Each number is 200 + 30 x the weight over the matrix's rms, rounded and kept within 0 to 999. Layers, rows and columns count from 0.

# layer 3 MLP down, 128x512, rms 0.13, rows 0-12, columns 0-255
151,178,166,177,143,232,197,197,209,225,190,202,201,224,179,175,204,209,173,256,189,215,191,201,237,196,174,199,190,175,197,161,203,222,188,207,209,227,242,189,208,215,154,198,177,206,185,147,188,181,215,231,108,258,210,181,249,221,146,231,206,174,189,223,148,156,165,211,160,178,198,205,174,189,207,154,235,195,212,180,147,185,131,192,175,145,187,202,151,242,202,187,193,251,202,158,228,203,243,180,223,160,218,212,217,211,172,193,197,230,199,164,186,173,204,238,202,217,163,162,187,206,188,193,253,187,176,192,196,196,207,220,206,221,191,197,137,254,197,262,158,199,200,219,205,214,199,221,227,262,164,145,225,219,253,215,199,244,232,216,179,229,207,171,247,194,229,227,280,164,170,175,199,283,203,204,196,160,161,162,172,233,182,241,234,191,223,162,204,188,114,172,209,207,130,187,195,183,232,236,156,220,264,170,226,180,206,187,201,168,226,179,189,190,209,188,245,110,201,221,222,250,212,243,212,227,234,271,165,174,217,162,221,227,169,161,229,200,117,195,250,165,241,203,225,193,202,177,204,181,142,223,236,183,213,178
168,216,204,205,112,187,135,197,191,185,189,161,189,263,187,173,230,212,210,204,137,164,203,177,225,196,187,216,254,212,220,220,215,192,214,195,200,221,158,236,174,217,170,179,258,112,207,244,195,180,142,243,193,164,169,211,198,207,243,205,258,229,172,129,182,200,169,173,191,131,173,187,234,172,194,231,191,173,183,198,138,207,195,260,155,152,179,244,232,225,191,194,207,221,175,153,199,166,194,204,164,207,161,171,245,213,212,220,144,192,177,244,198,180,283,200,205,239,188,241,235,230,199,189,178,272,218,208,242,234,285,195,254,192,241,191,175,177,198,168,209,191,250,213,198,200,243,234,171,173,244,203,169,164,242,209,159,208,171,147,172,161,166,216,230,228,211,197,185,179,229,203,245,120,189,201,181,222,155,182,209,231,215,166,214,207,165,228,150,227,267,184,227,155,198,195,228,193,154,170,154,213,197,169,170,255,209,195,221,121,197,255,196,215,205,238,165,261,218,210,187,173,185,189,188,197,172,184,204,172,204,224,206,208,204,213,135,167,193,146,149,179,205,217,184,168,157,208,176,217,230,241,204,168,227,221
201,195,177,155,239,176,188,293,223,219,257,198,186,227,209,230,211,244,203,201,176,186,224,217,207,166,221,169,182,182,214,146,155,169,216,197,181,213,190,208,241,174,156,209,205,135,177,169,241,243,190,169,197,221,193,238,186,234,219,214,187,159,182,217,228,209,238,181,238,174,239,269,186,234,186,191,176,210,169,197,198,211,188,240,182,217,252,211,237,177,188,182,242,222,196,169,205,223,208,208,183,245,161,153,202,196,228,220,226,227,198,166,187,161,210,182,188,169,224,258,225,177,190,206,173,221,209,215,234,234,163,227,160,171,193,250,253,221,242,215,236,241,206,193,174,211,141,210,223,188,208,231,171,182,206,192,190,212,125,253,239,235,156,207,172,191,217,200,210,216,169,172,240,165,227,205,189,209,190,175,237,183,165,224,200,212,232,192,166,208,232,147,206,186,210,202,228,223,170,208,196,209,210,190,212,187,154,167,181,134,214,233,167,205,206,222,209,161,209,205,248,218,177,173,193,143,213,205,178,233,233,149,151,220,197,204,222,182,198,198,241,187,219,202,229,185,221,209,188,209,170,212,187,171,240,221
205,226,174,156,208,214,225,196,206,224,245,196,226,248,178,208,210,174,111,151,185,196,170,237,214,182,215,171,212,263,169,186,143,194,196,234,209,221,227,232,203,232,147,219,260,137,162,163,193,219,242,206,193,172,196,189,224,194,218,187,186,191,164,203,167,225,193,178,202,200,175,198,226,157,172,226,157,204,211,191,318,149,241,206,163,222,248,244,265,233,225,175,201,179,224,178,174,227,217,171,163,236,176,192,205,239,197,174,174,247,159,145,169,251,198,218,184,178,197,171,182,181,205,209,230,197,230,157,183,176,170,221,199,228,224,180,116,209,166,175,155,177,191,184,207,245,216,236,204,146,218,181,206,223,208,197,191,197,201,197,169,204,182,192,217,282,187,255,220,159,204,209,145,198,210,272,210,248,197,177,231,174,211,216,241,235,207,169,174,231,187,212,212,180,201,174,139,182,212,221,221,163,230,181,182,225,149,231,166,164,217,222,194,225,163,267,168,171,259,130,174,167,200,240,193,195,178,200,224,167,165,223,251,221,217,196,146,258,161,165,147,182,216,176,184,153,229,188,171,173,185,186,187,156,172,201
253,132,230,232,166,194,215,188,197,192,175,201,176,217,239,226,222,161,202,205,212,203,169,204,210,173,175,138,186,175,152,157,178,217,197,195,209,225,198,106,193,219,204,195,232,200,210,182,72,237,230,136,219,236,193,215,172,216,154,195,146,210,197,131,207,212,189,166,171,179,194,241,212,234,202,212,256,255,200,252,202,185,218,146,174,192,164,155,239,186,162,219,193,218,224,236,216,154,214,235,280,191,204,214,220,175,185,185,166,244,218,142,225,183,169,177,180,177,175,201,155,204,140,267,204,228,170,184,209,172,173,171,185,188,187,150,152,110,232,230,229,204,145,162,189,154,143,248,150,229,250,170,251,229,171,212,252,259,169,234,161,225,158,174,238,175,226,198,170,231,176,170,147,204,183,169,279,144,229,207,212,185,177,155,132,223,171,257,184,220,214,287,194,224,143,188,244,227,235,160,229,185,208,184,178,198,181,214,233,282,231,233,225,281,226,214,207,204,148,223,207,244,192,183,174,129,199,200,204,237,223,185,207,188,251,252,176,189,178,231,255,190,170,205,224,225,244,224,164,207,152,200,170,230,193,209
216,222,259,205,222,211,211,208,212,210,174,190,247,268,232,192,215,196,205,207,243,223,199,233,277,212,212,203,166,191,191,247,175,218,238,165,229,219,219,192,258,184,210,209,232,178,158,227,129,236,209,264,186,188,177,178,196,217,231,189,142,203,180,233,176,167,214,215,212,258,209,151,152,161,213,152,168,220,200,208,229,212,174,160,155,249,213,254,145,169,202,197,213,162,217,188,164,180,185,236,264,228,197,183,201,224,213,197,139,215,217,228,150,191,216,178,189,185,233,240,179,236,219,203,235,213,194,172,169,185,197,211,264,168,218,219,213,225,209,183,249,217,165,231,193,253,232,220,262,211,214,143,206,211,179,169,200,233,219,274,184,188,183,222,237,203,207,167,232,210,159,211,240,174,217,205,188,198,199,172,178,211,195,219,211,167,215,179,211,266,222,214,191,221,200,194,165,226,198,207,247,239,211,205,215,199,163,221,172,151,180,225,203,192,249,197,204,204,225,175,203,207,173,244,172,163,208,200,183,178,207,229,180,221,144,197,198,180,197,170,218,265,207,194,203,148,191,191,200,164,164,156,193,200,234,204
151,243,134,215,214,193,145,193,153,234,203,176,255,205,201,108,210,208,180,213,194,157,182,140,168,189,157,224,247,213,199,136,229,167,166,157,233,227,162,179,242,187,233,231,184,245,205,235,239,221,183,157,165,219,243,231,187,208,242,282,223,232,225,163,190,173,194,220,222,190,185,197,146,203,165,240,166,233,263,218,207,199,185,190,176,195,239,207,154,151,183,223,218,172,190,180,157,226,209,215,184,180,243,195,179,241,180,207,223,260,178,180,109,200,178,224,154,177,285,213,210,191,218,197,238,185,217,202,210,161,223,214,244,287,283,285,218,261,224,160,191,213,137,195,230,175,160,180,220,153,187,135,159,184,235,169,223,241,250,196,269,256,177,212,191,190,179,170,264,240,186,214,200,203,240,162,199,258,186,244,191,152,161,204,196,192,192,204,143,217,235,172,176,158,211,197,199,223,240,218,188,238,257,185,246,175,245,195,190,176,174,193,175,238,171,251,238,246,219,159,149,171,140,190,149,215,183,231,111,187,195,254,233,231,190,188,144,211,225,183,145,253,247,206,278,205,209,208,266,244,175,209,164,172,180,190
261,201,236,173,138,181,182,230,191,202,179,236,204,149,167,157,188,188,200,161,171,239,188,227,206,204,263,173,146,251,184,190,191,185,200,139,208,201,192,177,149,202,194,178,190,193,173,255,216,222,173,205,221,205,159,243,210,204,200,224,152,249,208,159,205,233,204,159,197,155,150,243,212,247,184,221,175,222,236,181,235,192,264,198,248,199,164,202,199,190,209,249,191,179,204,203,171,188,222,219,251,220,178,172,206,211,199,226,175,175,171,209,147,197,204,234,182,139,225,166,137,207,163,195,193,198,202,191,157,217,272,198,236,182,192,191,256,197,195,138,222,262,185,200,202,191,166,221,225,182,246,196,289,206,215,175,190,213,191,195,246,124,183,243,194,182,207,145,230,167,190,234,176,173,198,217,237,221,225,195,217,168,220,244,235,147,194,202,185,236,222,194,151,224,235,170,241,228,206,200,219,235,179,219,197,243,158,219,183,178,180,249,158,146,204,196,187,188,211,214,242,162,151,204,192,166,129,199,208,159,251,175,217,221,172,196,210,213,242,153,154,256,193,221,185,217,230,208,196,191,195,172,208,171,184,296
263,225,227,204,91,257,182,226,205,161,199,181,170,165,190,157,225,220,198,204,175,178,235,217,142,193,220,191,206,238,172,181,219,236,216,127,170,214,202,257,171,166,225,162,248,188,187,204,210,136,201,224,202,191,211,252,147,146,121,194,209,189,248,195,173,219,241,201,220,176,194,259,243,219,169,172,205,170,245,225,209,180,182,189,181,198,222,146,241,202,175,232,194,172,219,201,253,232,174,174,234,206,243,149,210,260,183,246,206,157,191,180,190,235,142,258,244,290,198,180,181,236,250,180,212,209,247,164,189,209,294,195,175,208,237,174,262,232,155,186,247,214,183,159,226,195,189,185,191,242,246,184,172,222,245,106,195,223,110,247,257,188,226,220,193,190,222,199,179,206,180,213,224,105,238,201,165,202,249,186,216,201,241,237,181,170,223,196,218,237,174,166,177,283,149,240,271,173,225,178,133,193,147,191,242,235,197,231,237,163,215,238,214,179,201,156,285,131,155,179,244,238,166,230,202,241,189,221,179,230,194,162,176,220,189,132,198,259,244,190,183,223,141,187,192,263,179,171,177,213,193,209,175,184,196,228
192,165,208,156,210,222,235,191,219,223,230,208,195,191,174,187,177,148,198,249,202,210,190,187,163,208,226,190,176,170,203,228,176,180,185,213,198,191,149,160,167,155,247,186,217,213,221,201,270,244,197,186,234,161,232,195,225,138,159,251,122,208,183,248,199,201,252,170,172,165,185,181,226,173,216,203,206,238,193,204,180,207,156,200,183,231,198,193,181,204,197,233,160,182,221,171,218,161,225,198,213,199,179,160,168,290,222,223,172,172,244,202,181,175,206,159,163,156,204,158,219,162,145,206,191,238,213,170,203,101,178,269,207,187,199,208,183,223,203,198,193,259,195,239,205,175,168,230,208,229,193,251,234,181,234,219,174,155,175,205,146,178,281,231,178,246,181,172,187,227,223,223,199,266,244,192,154,168,205,177,229,215,239,206,233,278,204,156,224,199,233,179,196,226,174,197,171,214,190,210,208,184,165,191,196,219,170,197,161,204,235,189,172,210,168,194,147,210,208,238,171,180,201,211,101,211,222,230,228,237,225,189,210,180,146,230,278,233,236,194,199,153,197,188,180,196,188,207,207,190,222,190,177,167,177,239
161,203,243,230,185,160,220,202,214,225,214,200,222,183,219,202,203,215,165,211,195,126,201,182,177,210,213,176,220,212,223,175,177,234,229,223,204,175,166,188,215,245,240,169,174,203,188,185,233,193,154,243,195,209,210,225,195,200,182,210,152,208,183,217,176,186,166,239,253,200,210,137,161,189,203,243,218,201,205,183,195,184,141,159,233,161,152,201,215,220,217,206,206,109,165,181,158,206,229,188,165,162,203,177,200,177,188,212,262,180,178,181,223,201,220,180,237,211,240,201,234,166,209,229,209,204,219,176,235,187,159,208,176,204,202,167,225,249,213,210,198,215,183,187,189,188,225,229,236,111,171,219,206,187,197,217,188,240,148,167,187,202,247,173,233,192,125,177,212,210,211,229,256,224,206,206,267,180,203,180,182,236,225,210,202,198,246,240,233,214,204,163,160,193,228,162,204,248,219,161,157,206,203,244,215,171,208,213,168,259,203,176,152,184,189,200,204,187,218,176,214,209,224,230,181,214,209,227,181,218,184,254,215,204,191,164,250,177,204,148,212,219,161,189,221,198,234,192,189,183,210,165,215,212,172,223
220,205,207,214,194,244,195,234,185,170,202,258,212,200,241,193,178,204,202,123,239,216,225,184,227,212,188,146,225,164,208,190,222,198,233,159,252,204,216,194,173,171,189,159,155,165,202,223,215,236,232,218,275,218,229,234,205,188,168,174,234,197,182,204,196,220,180,194,158,181,207,185,224,258,231,182,197,236,170,213,159,180,109,234,195,204,194,222,179,194,185,183,173,236,209,136,184,243,156,184,211,213,232,168,160,210,200,224,196,186,158,180,192,199,182,217,181,250,210,150,261,186,233,202,188,146,176,185,196,230,241,210,211,218,209,207,241,219,209,187,199,236,196,204,196,227,223,201,208,130,195,269,222,165,196,188,174,192,158,219,140,156,218,247,208,204,163,179,213,272,217,187,238,233,179,133,267,192,172,199,257,192,185,182,201,260,190,200,240,188,215,205,243,231,188,169,162,179,157,223,237,191,178,171,206,248,169,166,182,197,174,265,243,196,224,176,225,194,223,164,150,144,172,220,200,184,242,240,154,186,178,247,210,213,201,184,169,166,245,167,202,190,235,218,251,202,219,141,190,231,217,201,194,188,187,219
176,231,223,178,189,247,243,191,183,193,250,254,262,135,151,177,222,145,173,182,194,225,226,200,224,306,184,207,194,216,218,215,174,194,193,176,228,200,180,230,178,175,245,205,206,208,163,161,217,169,190,226,220,190,184,227,174,233,168,146,173,248,199,181,261,222,204,182,231,217,208,165,177,188,250,151,187,181,245,211,215,150,242,222,228,211,196,218,180,206,201,258,179,213,249,249,181,207,215,183,143,192,237,215,182,159,219,233,196,138,168,198,187,217,211,201,126,186,175,180,208,168,172,198,218,221,226,145,215,180,186,202,175,205,243,196,201,241,209,210,229,201,181,159,163,265,230,222,224,259,224,239,248,180,236,205,181,224,224,169,181,151,169,206,217,159,244,208,183,179,178,184,149,177,164,221,191,203,230,223,190,217,256,181,207,227,192,109,152,179,225,180,179,204,274,180,188,204,244,163,243,178,225,180,218,234,156,204,181,174,198,163,216,209,204,233,185,174,200,241,208,207,192,184,230,231,127,205,144,180,206,199,210,168,191,262,176,260,142,185,178,178,177,189,220,233,172,171,231,153,218,181,131,183,184,176